config.toml
n_layer = 11
norm = "layernorm"
norm_eps = 1e-05
positions = "learned"
attn_scale = 0.125
bias = "none"
init = "normal"
init_std_o = 0.00448
beta1 = 0.95
lr_head = 0.00429
warmup_steps = 446
decay_shape = "linear"
seq_len = 384
train_tokens = 200000000
Each number is 128 + 24 x the weight over its row's rms, rounded and kept within 0 to 255. Layers, rows and columns count from 0. The size above them is the row's rms in percent of the matrix's.

# layer 2 MLP down, 192x1536, rms 0.116, rows 0-71, columns 1056-1151
size [104  80 101 102  95 102  97 100 109 100  81 108 100 111  97  94  99 101  97  97  95  99  92 103  98  99 101 100 101 108 105 103 100  94  98 101 102  91 101 122  93 103  95 101 107 112  97  98  97 100 101 101  97 101  97 102  99  99  96  94  97 101  98  96 102 103  99 101  93 100  93 107]
[[118 171 168 169 124 130 151 154 158  89 150 125 140 103 155 150 124 122 150 119 128 141 143  68 198 109 117 149 104 114 128 140 144  97 151 100 125 128 118 121 110 146 142 110 111 113 152 156 174 126 132 119 122 140 138 170  67 141 125 133  85 140 123 123 147 116 174 122  81 124 132 150 118 160 159 127 139 119 109 187 151 156  94 127 138 118 145 108 112 116 105 136 132 152 128 119]
 [ 99 128 148 121 124  87 155 124 137  89 132 147 104 165 132 119 132 116 101 136 150 119  88  93 208 179 168 142  51 139 171  98 165 120 140 128 132 126 111 110 129 130 119 118  97  98 118 133 186 115 108 146 105 153 118 148 114  95  83 152  66 167 127  91 143 109 125 191  78 120  81 119 138 136 124 122 145  87 116 179 127 142 133 131 125 123 130 120 139 120 114 128 117 164  76 130]
 [138  97 138 143  91  98  81 160 125 124 100 118 142 152 138 163 135  88 178 126 124 113 106 142 150 136 132 110 156 101  99  99 140 110 126  81 114 120 129 145 133  79 143 129  74 188 107 141 133 119 150  92 134 143 152 145 108 170 100  86 116 132 122 133  92 114 127 138  92 206 139 141 164 127 160 114 129 138  99 151 145 162 132  89 160 149 140 118 126  93 115 145 133  95 143 143]
 [140 152 134 126 115  88 159 130 160 148 108 168 162 104 155 110 135 122 119 184 174 138 113 112 114 117 137  92  86 120 146 123 116 142 100  87  81 137  97 121 108 124 138 106 135 118 147  78 126 133  98 125 168 122 151 141 122 142 106 101 120 118 125 139 137 110 119  93 208 103 115 162  79 109 110 115 131 115  68 117 124 101 143 108 136 105 169  87 128 109 126 179 106 142 126 163]
 [142 129 147 110 150 147 116 146 107 133 122 110 133 161 158 201 143 153 118 133 149 121  84 150 133 120 113 103 113 181  93 184 137 134  97 125 136 118 141 143 115 123 198 126 117 150 153 119 140 142 160  94 179 164 134 151 113  83 119 140 133  97 122 116 106 148 101  98  50 116 116 135 143 129 149 119 137 156 135 101 118 128 132 124 137 141 143 139 112 141 128 121 116 137 123 122]
 [136 113 131 127  88  92 125 146 143 123 126 103  97 114 153  78 115  96 132 109 134 136 115  91 136 155 118 139 161 163 149 109 118 137 140 109 108 151 133 107 120 160 103 139 155  81 101 148 118 124  99 142 114 123 136 134 129 119 137  71 144 118 106 138 150 156  95 117 156  88 135 101 113 117 139 118  81 125 169 107 114 121 123 131 119 115 138 105 153 138 114 136  99 151 134 127]
 [118 168 155 142 137 145 119 154 196 111 144 149 113 171 202 103 118 142 191 127 108 140 151 154 125 106 142 127 136 142  88 112 130 153 157 138 131 117 134 165 120 127 144  88 120 147 104 119 136 120 132 113  97 157 155 141 133 160 103 167 103 122 163 125 150 128 141 117 123 179 140 121 152 166 146 186 124 147 151 106 151 121 127 147 138 145 139 160 117 140 171 209 131 154 123 113]
 [143 130 139 132 143 109 114 177 118 133  98 129 126 104 161 140 128 124 124 124 135 178 159 154 113 132 145 113 122 148 136  91 145 121 103 118 108 134 106 155 126 135 113  88 166 134 169 145 106 125 176 136  94 141 198 110 136 155 123 112 164  90 146 122 114 159 123 158 212 150 154 132 130 150 118 155 122 119 171 109 108 107 133 125  74 117  99 165 145 127 158 176 160 145 104 126]
 [110 117  89 118 144 134 127 114  85 117 128 137 168 117 132 131 140  78 144 124 166 150 123 138 118 133 121 134 140 106 126 126 139 158 112 124 102 119 107  96 171 116 142 130  95 146  98 122 110 111 131 122 138 109  82  97 129 107  87 166 147 129 160 116 116 155 163  95  71  91 123 113 125  81  93 130 160 125 129 110 171 115 124 130 113  56  71 204 123 117 105 141 128 153  79 157]
 [133 120 123 141 105 138 155 143 137 124  90 136 129 134 146 127 119 115 134 129 131 120 137 159 155 133 130 159 100 163 126 138 155 101 132 140 132 130 111 100  85 123 104 127 138 119 148 149 112 132 111 134 164 145 100 138 112 120 122 170 148 101 150 165 109 108  87 114  95 114 111 142 126 110 139 110 113 119  93 132 130 141 133 100  93 130 177 157 150 152 130 133 152 121 155 131]
 [135 145 115 138 142  86 123 121  84 107 111 130  80 100 126 137 102 131 127  88 125 107 148 131 185 115  97 173 136 133 176 109 136  98 124 117 117 100 149 130 137 109  87 145 123 129 114 110 149 126 109 136 144 139 118  72 155 141 120 100  97 157 114 114 120 128 158 128  55 145 145 118 137 101  93 135 108 109 128 140 128 127 161 125 157 138 150 104 105 111 107 115 148 146 147 107]
 [140 119 138 118 158  84 120  70 122 116 132  96 101 161 107 151 172 165 121 127 171 143 114 125 113 116 134 135 164 118 102 143 104 138 160 124 176  97  99 142  91 146 118  86 137 107 118 195 127 139 193 135 145 162  93 135 105 179 122 115  97 140  83 129 122 164 160 140  74 123 105 146  91 148 121 121 156 126 131 192 140 114 107 192 145 120 157 163  90 121 114 111 158 111 115 130]
 [120 138  99 119 131 140 113 147 128 113 145 108 128 187 185 126  76 136  82 168  94 136  88 111 102 123 110 116 105 148 119 115 160 150  95 136 151 101  87  62 160 108 150  76  80 111 148  98 126 115 114 123 105  91 181 130  75 114 127 109 105 125 175 126 146 158 157 142 198 141 124  95 122  70  99 122 141 119 124 180 162 133  89 125 111 100 116 116 142 124 155 140 159  94 137 128]
 [133 126 108 138 128 129 135 140 115 143 177 152 158 155 106 154 107 127  97 146 150 132 125 116  94 157 131 135 128 157 122  98 140 154  91 159 124 139  67 106 137 113 119  88 116 149 159  97  84 116 148 127 125  96 153 116 152 120  70 175 125 140 160 114 159 125 142 144 220 120 112 134 140 134 112 130 135 111 139 129 114 103 114 125  84  90 113 138 139  99 112 147 116 127  98 128]
 [118 140 142 144 159 137 127 112 128 145 135 152 155 113 111 143 110 132  99 101 105 130  99 146 138 143 117 165 110 101 117  99 106 133 113 111 153 145 145 124 136 147 136 152 135 117  94 130 116 137 104 135 128 134  80 139 130 127 126 131 148 136 108 150 157 136 176 109 108 128 132 145 122 133 127 125 167 117 118 152 151 119 137 111 105 144 128 133 103 162 124  81 152 191  92 106]
 [136 112 133 126 130 174 137 137 150 117 140 136 127  87 145 134 164 117 130 125 126 148 140 106  86 129 161 126 128 136 140 147 150 134 124 126  98 130 112 129 155 138 146  60 111 144 141 179  96 134 150 121 111  91 140 127 125 145 144 167  81 145 143 102  67 140 129 174 168 139 132 109 119 157 152 121 116 132 129 127  96 115  96 143  98 121 127 107 127 110 136 153 126 143 141 125]
 [127 136 131 117 107 131 132 150  92 114 109 162 130 137 115 113 130 164 119 102 103 133 149 146 154 150 122  95 147 125 112 154 149 118 140 101 125 122 199 134  98 163 142 166 126  95 107  96 164 126  76 135 145 129 112 131 146 121 163 147 125 128 104 109 130 128 120 121 126 104 141 120 118 115 123 142  82 137 123 100 121 137 158 146 139 160 156 122 129 146 123 125 133 167 147 121]
 [131 154  98 130 117 150 101 112 146 142 103 111  93 142 150 156 116 106 130 132  88 114 140 128  97 152 120 119 115 139 125 112 150 124 111 173 124 118 109 142 119 107 127 119 122 135 127 111  96 116 145 116 140 146 118  98 118 113 111 118 144  84 120 141 143 109 127 102  48 190 118  80 113 120  92 154 138 137 134 115 109  93 145 145 123 123 148 170 115 104 141 113 119 140  97 101]
 [108 133 146 133 154 126 124 134 171  91 184 113 155  94 110 101 139 161 139 108 133 127  98 167 146 135 181 130 171 121 160  98 154 119 122 107 122 121 170 161 130 150 169 159 126 128 114  90 135 146 120 127 157 112 116 147 120 128 151 140  79 151 142 124 127 135 131 107  90 166 111 126 152 125 154 134 137 142 119 123 166 126 136 169 142 140 121 126 103  85  76  98 129  81 137  91]
 [123 100 175 130 134 149 108 135 135 170 104 108 125 107 128 124 103 119 159 133 100 121 137  69 166 110 137 135 131 132 138 158  88 129 120 140 164 130 138 159 104  96 106 164 143 124 205 124 151 132 128 144 124 140 176 179  94 147 110  92  77 153 120 128 133 155 114 104  86 149 131 120 103 156 133 100 172 135 124 159 146 131  88 137 151 132  99  61 190 123 156 115 144 128 142 104]
 [124 132 140 124 118 182 147 135 179 157 123 100 104 143  77 136 129 104 103  85 102 122 145 130 113 159 147 184 162 144 118 121 120 100  92 108 146 137 124 128 138 135 120 163 126 159 125 163 124 123 129 122  79 140 119 127 115 151 102 112 151 138 109 137 115 150 101 161 100  99 113 121 129 112 122 122 114 130 136 107  63 113 110 146 125 121 141  96 139 132 118 112 118 162 108 103]
 [138 148 132 132 145 189 115 140  82 135 131 179 117 115 156 146 127 149 118 143 115 126 129 113  96 136 137 129  76 130 105 147 110 136 141 132 132 122 118 129 165 121 104 126 119 103 128  85 117 113 123 131 131 120 122 135 146 116  85 132 149 122 120 135 124 123 157 151 119 120 141 106 136 101 135 153 135  95 146  98 110 126 129 118 102 112 119 143 122 102 159 117 142 104 109 152]
 [131 111  92 126 111 131 119 135 138 140 166 147 115 126 114 103 125 100 126 150 142 134 116 171 125 144 120 127  60 120 114 142 146 136 102 136  98 135 129 117 110 150 119  91 101 104 116 157 113 129 134 131 117 104 126 100 136 127 145 140 147 160 161 143 123  83  92 108 179  71 110 123  74  95 106 158  83 134 159 102 107 126 141 150  98 156 129 135 113 150 134 119 115 105 132  88]
 [148 169 124 113 168 115 136 117 124 100 119 124 135  95 116 150 178 157 157 118 109 157  99 155 101 132 122 173 150 131 154 133 113 131 125 117 134 123 144 160 116 160 113 165 140 121 143 160 114 131 172 118 154 141 125 122 121 142 138 116 101 119 144 153 130 164 172 121 182 138 131 116 143 140 125  50 110 125 112 141 135 102 170 106 161 135 144 110 116 170 121 123 138  89 113 165]
 [106 109 123 135 131 146 133 131 109 114 112 165 121 138 101 146 150 115 149 101 122 102 124 210 134 169 109  99 134 131 152  73 193 124 163 143 114 122 129 122 127 102 140 124 181  98 115 144  62 114 149 140 113 127 141 138 124 133 131 132 137 106 126  89 143 182 192 190 134 150 113 170 116 109 135 131 143 147 131 144 164 114 134 109 157 157  96 143 133 161 121 139 109 143 127 130]
 [151 102 111 113 112 143 127  94 102 130 143 118 178 101 141 156 120 109 117 146  89 122 145 126 114  81 163 106 136 114 134 157 136 129  97 132  97 122 154 137 140 117 113 152  99 116 120  83 110 145 162 114 139 121 165 108 147 128 151 103 136 141 100 120  79 131 118 131 188 130 157 137 120 125 121 111  92 150 126  51  70 107 136 119 131 151 106 108 130  84 102  88 175 133 152 131]
 [120 108 137 130  93 158 123 143 136 160 126 135 107  98 125 130 129 136 139 160 125 104 128 124 136 145 155 154 104 128 185 110 160 141  88 122 178 131 108 135 128 120 128 165 135  56 158 101 129 122 136 160 136 121 171 127 138 106 105 147 113 136 118 122 127 106 101  90 110 122 133 111 155 145 146 112 133 106 135 153  86 101 133  60  99  89 165 150 142 151 121 181 138 174 104 119]
 [138 126 137 135 112  82 142 132 137 115 142  81 156  66 132 113  87 107 128 111 123 124 130 112 156  79 101 109 119  96 134 128  90 119 190 171  91 127 128 129 142 134  89 123 111 151 126  92 151 136  97 110 143 153  86 132 115  81 128 143 118 165  96 113 101  97 100  97 140 134 126  88 135 124 150 164 108 135 111 129 104 144 128 140 134 135 122 146 139 123  97 139  94 124 123 161]
 [146 138 180 143  81 139  95 101 159 156 105 110 171 116 131 131 152 129 166 114 172  92  99 111 144 111 154 138 109 143 109 140  94 109 173 140 149 140 125 140 129 162 118 158 144 115  91 128 152 117 146 138 171 138 156 164 113 126 114 123 159 110 135 159  91 104 112 120 175 131 107 126 134 157 169 141 124 119 102 159 102 147  98 151  87 116  98  93 138 161 141 117 111  96 150 154]
 [134 145 134 124 125 120 164 135 172 127 118 139 124 150 138  80 137 136 129 121 131 142 150 160 134 104 108 109  62 199 162 118 123 131  50 162  97 172 159 134  91 166 162 134 154 114 127 121 123 127 120 176 127 136 122 125 137 160 169 130 145 122  81 110 179 106 148 158 122 122 122 119 138 146 142 122 115 118  97 111  78 131 144 104 154 141 131  86 111 149 148 127 143 123 165 136]
 [145 130 105 130 120 166 141  84 132 129 159 149 104 118  89 122 127 100  98 119 106 125 112  93  78 150  53 152 109 100 113 129  97 145 117 107 134 116 115 152 157 178 159 111 142 138 143 128 104 113 133 146 124 102  81 119 110 122 121 155 144 151 136 101 119 126 101  86 166  86 130 104 115 125 107 173 157 138 136 143 108 102 140 119 113  98 126 133 155  99 146 145 118 110 119 115]
 [112 129 105 121 129 101 111  96 140 146  68 128 102 129 101 154 131 116 148 116 112 129 120 150 127 122  86 141 115 108 140 117 133 113 107 115 101 152 138  91 126 115 145 134  91 115  94 122 138 132  95 128 147  94 129 118 160  99 169  81 140 161 131 154 112 142 126 125 181 155 149 105 103 112 158  91 129 118 175 163 154 186 129 164 147 177 140  95 121  94 116  81 158 123 152 111]
 [118 143 137 128  98 114  78 105  90 160 157 134 180 121  87 105  92 116 110 103 160 186 131 138 144 137 115 148  80 150  59 127 140 120 111 142 149 126 140 155  74  92 131 107 109 142 133 170 131 131 134 129  94 114  64 138 116 105 148 155 135 124 119 147 136 111 102 130  76 137 122 149  96 147  99 140 197 138 143 116 150 131 130 118 168 145 158 154 141 145 108 168 155  97 148 123]
 [139 108 125 128 143 166 121  97  95 136 144 129  97 172 128 117 118 113 136 120 165 121 123 112 160 164 142 155 124 150 138 149 137 124 124 138 140 124 112 141 162 142 137 128 195 135 105 147 162 134 107 113 136 153 105 137 168 105 104 112 123 145  86 109 169 115 136 133  78 105 135 170 140 112 132 119 178 126 166 144 139 111 137 170 170 117 121 131 132 150 120 116 120 128  86 132]
 [119 136 123 131 124  91 105 101 108 103 116 122 120 117 136 143 123 158 107 121 113 111  74 162 122 157 106 121 103 156  76 166 146 135 127  82 135 126 126  90 140 157 158 125 120 154 126 126 129 119  97 148  93 123 116 123 132 113 111 137  81 154 130 118 124  97 100 132 198 145 134 144 180 130 124  94 110 116 126 156 120 147 117 107  94 123  82 113 126 112 124 104 117 134 120  92]
 [137 113 138 127  92 147 176 155 149 132 146 137 150 127 124 111 124 147 112 124 106  95 153 139 125 123 137 110 172 149 117  93  98  93 102 196 150 106 103 129 137 139 113  79 137 150 121 139 120 117 140 158 149 150 104 132 105  89  88 158 133 109 137 122 139 143  94 101 167 113 127 195 148 118 135 126 142 136 148  93 122 123 117 169 110 102  87 135 126 152 149 160 144 150  85 163]
 [130 141 131 105 184 108 167 143 147 116 152 193 127 141 145  77 142 105 143 119  83 156 164 153 110 108 170 137 144  82 170 114  99 134 124 132 136 138 131 109 110 123 131 127 147 111 136 107 148 149 143 121 119 134 150 110 115 128 137 142 114 142 134 180 124 130 135 125 137 122 138 108 114 133 150 110 132 136 107 137 157 126 136 103  97 144 104 129 158 134 118 161 128 157 124 148]
 [123 118 126 131 129 105 120  46 108 128 151 112 121 167 122  86 120 127 131 188 112 130 150 109 144  98 143 105 124 129 114  98 143 122 124 131 139 129 121 121 105 110  86  99  92 129 132 117 114 126  84 120 135 102 123 107 105 118 141 103 119 133 107 131 122 107 157 165 174 132 107 128 134 124 140 163 119 116 128 145 115 144 103 149 133 107 131  86 149  60 113  89 134  64 144  99]
 [120 132 158 146 134 128 161 120 183  81 107 143 128 139 145 133 138 126 178  96 133 145 122  84 115 151 122 147 177  90 144 125 116 130 143 107 125 132 142 135 127 160 130 115  97  93 122 146 152 135 127 102 152 134 143 151 130 119 127 141 147 140 118 144 103 125 144 103 147 144 120 130 108 164 148 116 124 172 181 143 172 136  63 153 144 135  62 112 110 163 120 167 102 123 144 154]
 [139  90  76 111 125  61 141  83 145 110  96  94 115 124 120 159 117 104 125 116 130  99 104  80  90 121 128 101 125 109 124 117 129 123 128 124 140 139 114 109 178 147 127 137 123 133 143 112  85 127 142 134  99 107 138  64  66  91 134 121  96 118 138 125 114 121 103 134 156 124 125 104  96 103  88 116  88 123 112 106 113  79 108 126 109 117  87 127 138 137 133 111 162  70 164  86]
 [133 166 127 135 116 171  79 137 121 142 156  87  93 102 135 141 115 129 167 141 136 153 128  80 153 166  81 118 106 106 152 163 181 152 109  82 129 122 141 123 117  86 138 129  76  95 114 116 157 119 140 113 161 112 142 135 155 133 129 126 147 140 126 109 107 137 126 142 122 100 114 127 128 106  96 146 114 125 148 131 147 128 134 101 169 132 117 166 137  97 122 135 150  85 120 142]
 [130 146 124 130  99 127 132 106 146 106 166 153 140 129 147  96 159 123 118 105 138 121  44  91 138 141 127 160 159 102 177 141  91 120 120 150 181 104 138 132 110  75 147  99 133 135 127 133 152 119 160 124 120 149 160 120 112 143 132 160 119  82 113 121 112 135 120 130 119 152 144 122 134 147 110  99 161 176 136 156 165 100 107 144 143 160  80 142 149 132 152 147 131 110 110 135]
 [116 110 141 127 151 110 137 115  82 119  69 161 126 141 104 138 149 133 161 117 130 113 153 194 173 119 127 128 127 146 152 108 133 136 157 158 108 117 149 161 131 120 161 175 133  76 110 165 164 135 115 112  92 147 115 139 118 141 149 152 109 116 141 151 134 113 110 125 134 123 135 154 131 142 115 122 128 137 137 118 147 129 147  98 115 163 164 142 119 116 166 102 137 142 127 130]
 [135 147 145 146 123  85 142 118 107 122 107 154 144 129 136  95 106 169 162 107 124 133 122 155 136 165 106  83 126 118  90 109 108 119 113 112  94 108 149 115  76 136 102 134 120  93 129 127 137 131 114 137 166 119 118 103  96 169 181  83 130 130 126 178 143 169 122 135 133  81 122  87 129 136 120 118 113 157  97 128  87 104 126 117 151 140 171 111 116  81 141 122 135  92 141 166]
 [102 144 123 113 146 154 155 109 132 146 120 151 107 136 117 103 135 170 167 135 121 119 132 138 111 142 123 148 134 191 111 122 119 123 153 155 121 135  98 127  91 150 136  98 115 128 130 134 113 129 117 136 154 117 131 119 145 155 109 150 114 126 131 112 117 106 105 117 158  77  97 137 112 116  97 116 123 100 152 100 157 102 165  90 121 110 124 115 157 135 126 156 130 116  97 132]
 [132 133 194 125 133  92 122 112 120 103 106 135 123 138 125 119 144 129 104 113 123 116 141 119 108 135 201 138 140 124 132 148 136 128 120 114 125 141 132 177 123 138 123 169 131 125 129 118 134 151 151 119 123 174 132 185 117 151 150 136 133 140 122 137 137 117 149 110 137 146 152 128 132 207 223 117 131 194 128 137 127 175  61 123 132 136 137 123 114 120 122 131  47 114 156 122]
 [149  81 144 140 102 151 132 121 119 105 103  97  85 114 120 148 136 108 110 103 115 124 104 124 153  78 135 116 122 152 141 137 113 126 114  98  91 123 127 149 127 126 132 136 162 104 145 107 171 132 119 117 160 158 150 139 110 153 136 148 131 124 183 110 104 100 147 139  68 105 126  94 111 122 132  84 128 147  95 158 118 141 120 100 145 141 135 130 151  76 123 141 123 126 137 115]
 [140 102 141 143 140 132 112 111 140 127 162 125 147 144  95 149 149 140 147 119 161  96 171 136 146  88 104 104 104 108 143 131  91 141 130 128 111 117 131 113 135  88 131 145 158 112 128 105 130 109 101  94 124 138 106 162 152 109 111 130 138 144 103 108  81 158 107 146 107 172 103 120 118 100 144 112 163 122 148 117 113 162 110 120 122 117 133 117 118 137 132  90  98  98 140 124]
 [130 116  90 109 153 126 138 130 163  89 172 169 143 151 149 132 138 119  56 104 133 117 131 137  85  95  98  96 132 117 125 126  97 140 162 152 121 120  93 131 161 106 119 104 128 113 121 128  81 100 145 127 117  94 181  69 146 132 130  95 104  72 142  89  99 163 141 128 107  79 129 136 128 124  97 147 148  65 158  85 100  74 141 113  88  97 135 126 120 139 151 167 147 158 122 153]
 [118 102 101 123 172 106 174 138 116 153 168 114 129 103 102 126  98 110 131 123 155 104 119 158 106 130 102 157 116 123 146 122 124 143 102 129 165 125 124 109 147  95 138  97 149  97 114 113  89 137 126 116 138 112 170 106 121 132 123 120 124 121 173 124 140 155 109 123  99 124 121 127 120 112 114 145 164 129 177 138  73 102 138 151 126 129 105 132  96 135 170 115 105 141 127 131]
 [128 134 143 124 134 155 119 153 134 121 107 167 164 155 160 124 142 121 125 134 145 134 128 100 126 120  94 112 122 119 156 113  90 150 113 134 137 136 141 122 105 137 171  87 103 101 137 109 139 141 121 133  88 151 149 167  95 152 142 144 132  34 164 153 141 117  66 107 160 125 128 110 145 145 156 144 152 146  97  82  72 146 118 120 125 109 121 114  89 167 132 110  94 105 133 128]
 [125 180 170 143 103 168 153 123 122 130 115  90 157 106 146 108 101 112 147 130 160 152 136 166 171 123 155  81 139  85 178 107 109 117 147 131  98 121 147 130 160 129 121 143  92 101  70 152 157 150 160 125 144 157  83 155 131 113 132 110 124 152 103 162  94 132 140 124 108 162 136 175  93 168 152 131 148 127 143 139 130 133  84  46 117 143 102  94  97 131 100 175 101 113 139 140]
 [134 155 161 145 125 101 140 138 105  92 141 137 113 128 107  95 158 101 178 151 133 136 150 101 161 142 156 123 157 137 129 136 128 122  75 106 108 132 138 150 101 133 153 146 157 136 138 138 138 147 172 128 155 141 100 173 148 172 132 116 137 122 165 121 134 120 121 114 119 163 131 130 122 112 159 104 109 146 149 146 114 111 143 176 169 125 116 120 119 122 119 122 112  94 126 141]
 [130 109  95 127 117 139  83 115  90 134 140 118 123 139 146 110 114 128 138 131 100 142 125 104 122 137 144 111 154 146 105 138 124 161 124 129 137 139  99 133 138  88 118  96 137 161 110 134  90 120 120 119 150 116 119  93 109 141 122 144 147 107 127 118 140 143 170 148 167 153 129 137 124 110  76 153 138 117 195 141 175  88 125 118  98 102 131 137 151 123 124 123 105 116 138 132]
 [116 147 131  98 100 153 133  43 127  99 130 158 150 124 130  99 125 163  74 120 135 103  49 149 112 115 144  92 149 111 153 138 183 112 137 125 116 136 134 134  97 125 113 161 161  80 136 135 124 140 125 119 181 118 159 136 102 100 132 145 127  80 202 134 126 112 152 140 187 113 135 143  71 134 135 179 115  93 140 136 110 100 131  60 129 151 134 133 105 136 156 108 133 128 139 111]
 [122 140 103  99 148 103 108  89  53 149 114 146  90 131 115 139 131 107  60  88 157 129  73 108 127 103 109 127 124 179  80 115 162 115 135 121 145 117  93 107  99 156 126 124 122 114  95 169  95 126 122 178 134 119 124 114 111 109 116 131 115  80 124  79 137 176 141 117  13 152 127 174 143 140 107 149 130 113 112 170 139 120 124 111 116 131 108  95 143  92 143 152 156 109 111 107]
 [117  75 139 131 143 138 143 148 140 139 158 136 131 204 130 113 144 157 140 113 122 104 173 101 125 126 144 146 127  85 134 153 128 127 157 148 105 113 115 139 142 140 137 132 148 129 137 136 143 108 148 121 169 160 148 140 112 129 103 124 141 105 158 125 106 115  91  85 109 130 101 132 124 155 155 126 170 127 117 114 128 125 110 160 138  98 145 136 126 186 145 141 129 126 115 100]
 [135 134 117 127 125 166  89 126 106 174 158 105 120  92 112 129 119  73 126 109 156 121  95  87 145 124 122  87 159 142  75 131 140 128 180 153 126 138  97 101 136 128 118 113 109 155 114 100 103 123 141 126 114 102 113 106 158 124 140 128 106  90 121 111 141 117  87 137 160 114 139 131 144 104 105 113 115 110  73  66 106 116 143 123 108 122  73 168 132 109 157 112 137 107 143  99]
 [122 143 150 123 110 174  90 135 112 169 156 104 137 128 166 101 122 136 123 100 167 142 141  97 107 145 164 122 107  91  93 125 169 137 103 132 131 142 139 162 129 123 120  98 114 129 133 155 126 119 166 106  63 144 161 137 123 155 132 137 165 128 150 150 112 127 130 125  58 154 140 135 149 156 108 103 157 142 119  86 111 104 136 156 128 154 125 154 123 137 154 198 133 109 136 121]
 [130 109 116 103 138 113 169 141 115 115 152 121 131 107 148  94 151 125  97 127 127 137 116 163 132 187 152 139 142 114 119  89 115 133 118  98 211 118 137 157 107 128 104 128 198 105 114 157 110 131 139 155 119 135 106 125 125 167 166 112 123 104 131 155  87 167 168 144 106 136 142 135 130 149 136 131  80 132 131 113 137 133 125 129 134 152 135 104 128 163 160 161 125 121 127 128]
 [132 155 153 134 123 133 122 127 153 118 124 125 126 102 160 136  96 133 172 121 125 127 131 106 165 140 134 101 139 123 116 148 135 146 129 164 101 158  99 119 167 107 138 130 136 121 119 131 151 144  85 154 158 121 123 174 155 109 124 121 112 154 134 120 110 141 104 145 113 122 145 168 137 126 154 127 151 126 128 109 112 151 122 161 101 119 105 123 140 129 199 168 128 127 109 177]
 [123 102 103 147 121 139  98 102  94 148 130 154 166 151 142 137 171 153 127 134  77 109 159  76 123 101 132 102  86 140 129 101 104 122 126 120 108 161 122 131 128 150 144 144 114 106 139  94  98 112 123 147 171 102 158 107 173 134 113 137 131 172 134 124 165  91 121 114 151 113 104 134 133 123 114 137 144 148 167 131 151  81 150 122  83 101 113 125 160  76 137 138  90  95 137 108]
 [132 161 146 107 160 146 196 118 121 128 113 135 160 122 138 115 123  91 176 123 141 140  61 152 145 138 136  95 163 156 141 177 115 130 161 154 143 136 114 116 115 125 124 121  96 124 117 109 141 126 124 118 107 147 135 149 139 131  97 167 109 113 141 103 169 105 160 115 156  60 140  57 128  83 129 115  86 124  55 116  89 127 128  97 124 146 122 174 173 125 100 104 129 163 126 126]
 [137 140 144 119 166 109  94 152 127 173 133 100 126 168 104  93 118 132 122 150  84  96 110 167 144 176 138 136 119  91 172 150 105 138  73 143 121 125 162 140  69  92 133 168 105 110 130  80 148 126 177 114 115 151 172 125 138 141 120 131 130 115 114 177 129 122 125 163 111 127 124 131  81 115 139 131 114 139 134 142 115 184 114 162 118 135 141 125  96 107 126 120 111 129 102 104]
 [134 148 145 133 133 135 123 107 132 140 103 119 133 150  74 110 140 152 130 125 111 172 171 110 120 161 131 119 173 142  86 160 115 147 121 115  82 131 142 158 145 148 125 148 133 146 112 134 199 126 110 130 124 142  78 151 137 129 138 170 173 143 154 124 111 106 144 111 127  60 125 134 124 160 146 141 157 159 128  86 133 188 127 158 124 140  80 182 145 100 135 152  99 135 142 107]
 [136 132 161 128 148 133  81 133 157 155 149 149 111 103 127 125 115 122 130 132  82 143 130 133 138 167 151 178 126 112 137 170 107 132 180 125 131 116 160 127 104 112  90 169 180 153  86 132 151 158 131 121 127 170 128 166 156 124 159  95 108 116  83  99 149 111 138 153 111 147 158 132 137 136 159 162  97 138 129 138 124 178 120 139 132 144 131 110 137 129  76 144 133 110 142  99]
 [135 114 148 164  98  99 148 140 125  99 139 123  85 146 105 116 144 168 169 124 107 139 139 156 127 152 151 126  75 154 118 170 131 122 176 129 188 129 108 142  99 108 133 105  96 133 128 117 150 144 128 117 177 167  89 116 118 109 116 154 107 161 135  82 121  96 116 125 185 100 124 117 155 135 116 145 116 144 133 150 162 124 120 103 102  95 137 140 126 116 126  95 148 134 122 109]
 [138 155 161 119 139  95 158 161 133 145 146  91 102 137 120 134 139 113 122 189 134 117 148 146 136 163 142 159 102 148  97 124 173 120  76 176 120 147 102 187 121 148 118 117 136 109 147 160 137 126 146 135 124 172 161 151 126 120 134 104 104  93 127 101 118 139 121 112 110 135 152 120 120 171 122 135 143 148 157 135  96 101 103 116 132 117 116 105  92 157 160 124 138 141 102 119]
 [135 117  91 105  89  98 158 128 132 122 108 124 142  94  91 128 147 132 149 130 115 149 144 108 105 126 111 129 127 110 116 136 155 156 129 124 106 183 128  73 156 161 109 123 124 131 123 142  76 129 124 129 141  88 127 100 145 101 136 111 141 142  86 159  66 150 116 158 146 115 138 130 134  89 113 140 132 103  57 126 120 105 152 102  94 123 131 171 127 178 120 118 120 181 160  58]
 [115 123 134 150 100 132 137 146 125 129 120 128 130 140 133 118 158 135 156 128 144 110 130 141 157 148 156 154 138  52 156 137 155 111  91  96 137 126 141 126 119 124  99 128  86 112 138 120 145 141 136 132 159 158 151 147 113 110 140 165 140 146 167 127 153 129  93 112  88 165 127 134 144 139 153 131 160 102 157 112 185 148 129 115 134 133  98 106 133 120 121  83 113 114 144 132]
 [127 149 135 129 121 113 148 110 113 121  79 103 113 166 118 114 132 126 159  98 121 127 113 126 137  94 156 158 162 105 109 132 123 119 128 144 116 138 168 116 125 102 107 153 100 140 137 101 137 114 150 127 113 145 121 135 122 145 145 103 102 148 126 135 128 137 122 153 150 119 117 146 131 120 155 135 169 129 126  74  74 117 111 108 174 138 132 119 118 123 152 136 136 133 148 136]
 [122  78  79 130 134  98 105 123  93 136  86 155 154  88 135  82 126 165 105 108 182 139 134 136  68 158 101 110 116 146 151 131 112 119 147 135 166 131 102  63 141 106 108 127 105 117  97 137  66 124 126 132 130  94 152  84 171 114 121 161 120 156 100 129 118 140 126 178 108  85 121 152 117 114 105 114 149 121  73 130 182 103 159 123 100 154 117 125 177 129 160 130 146 108 119 132]]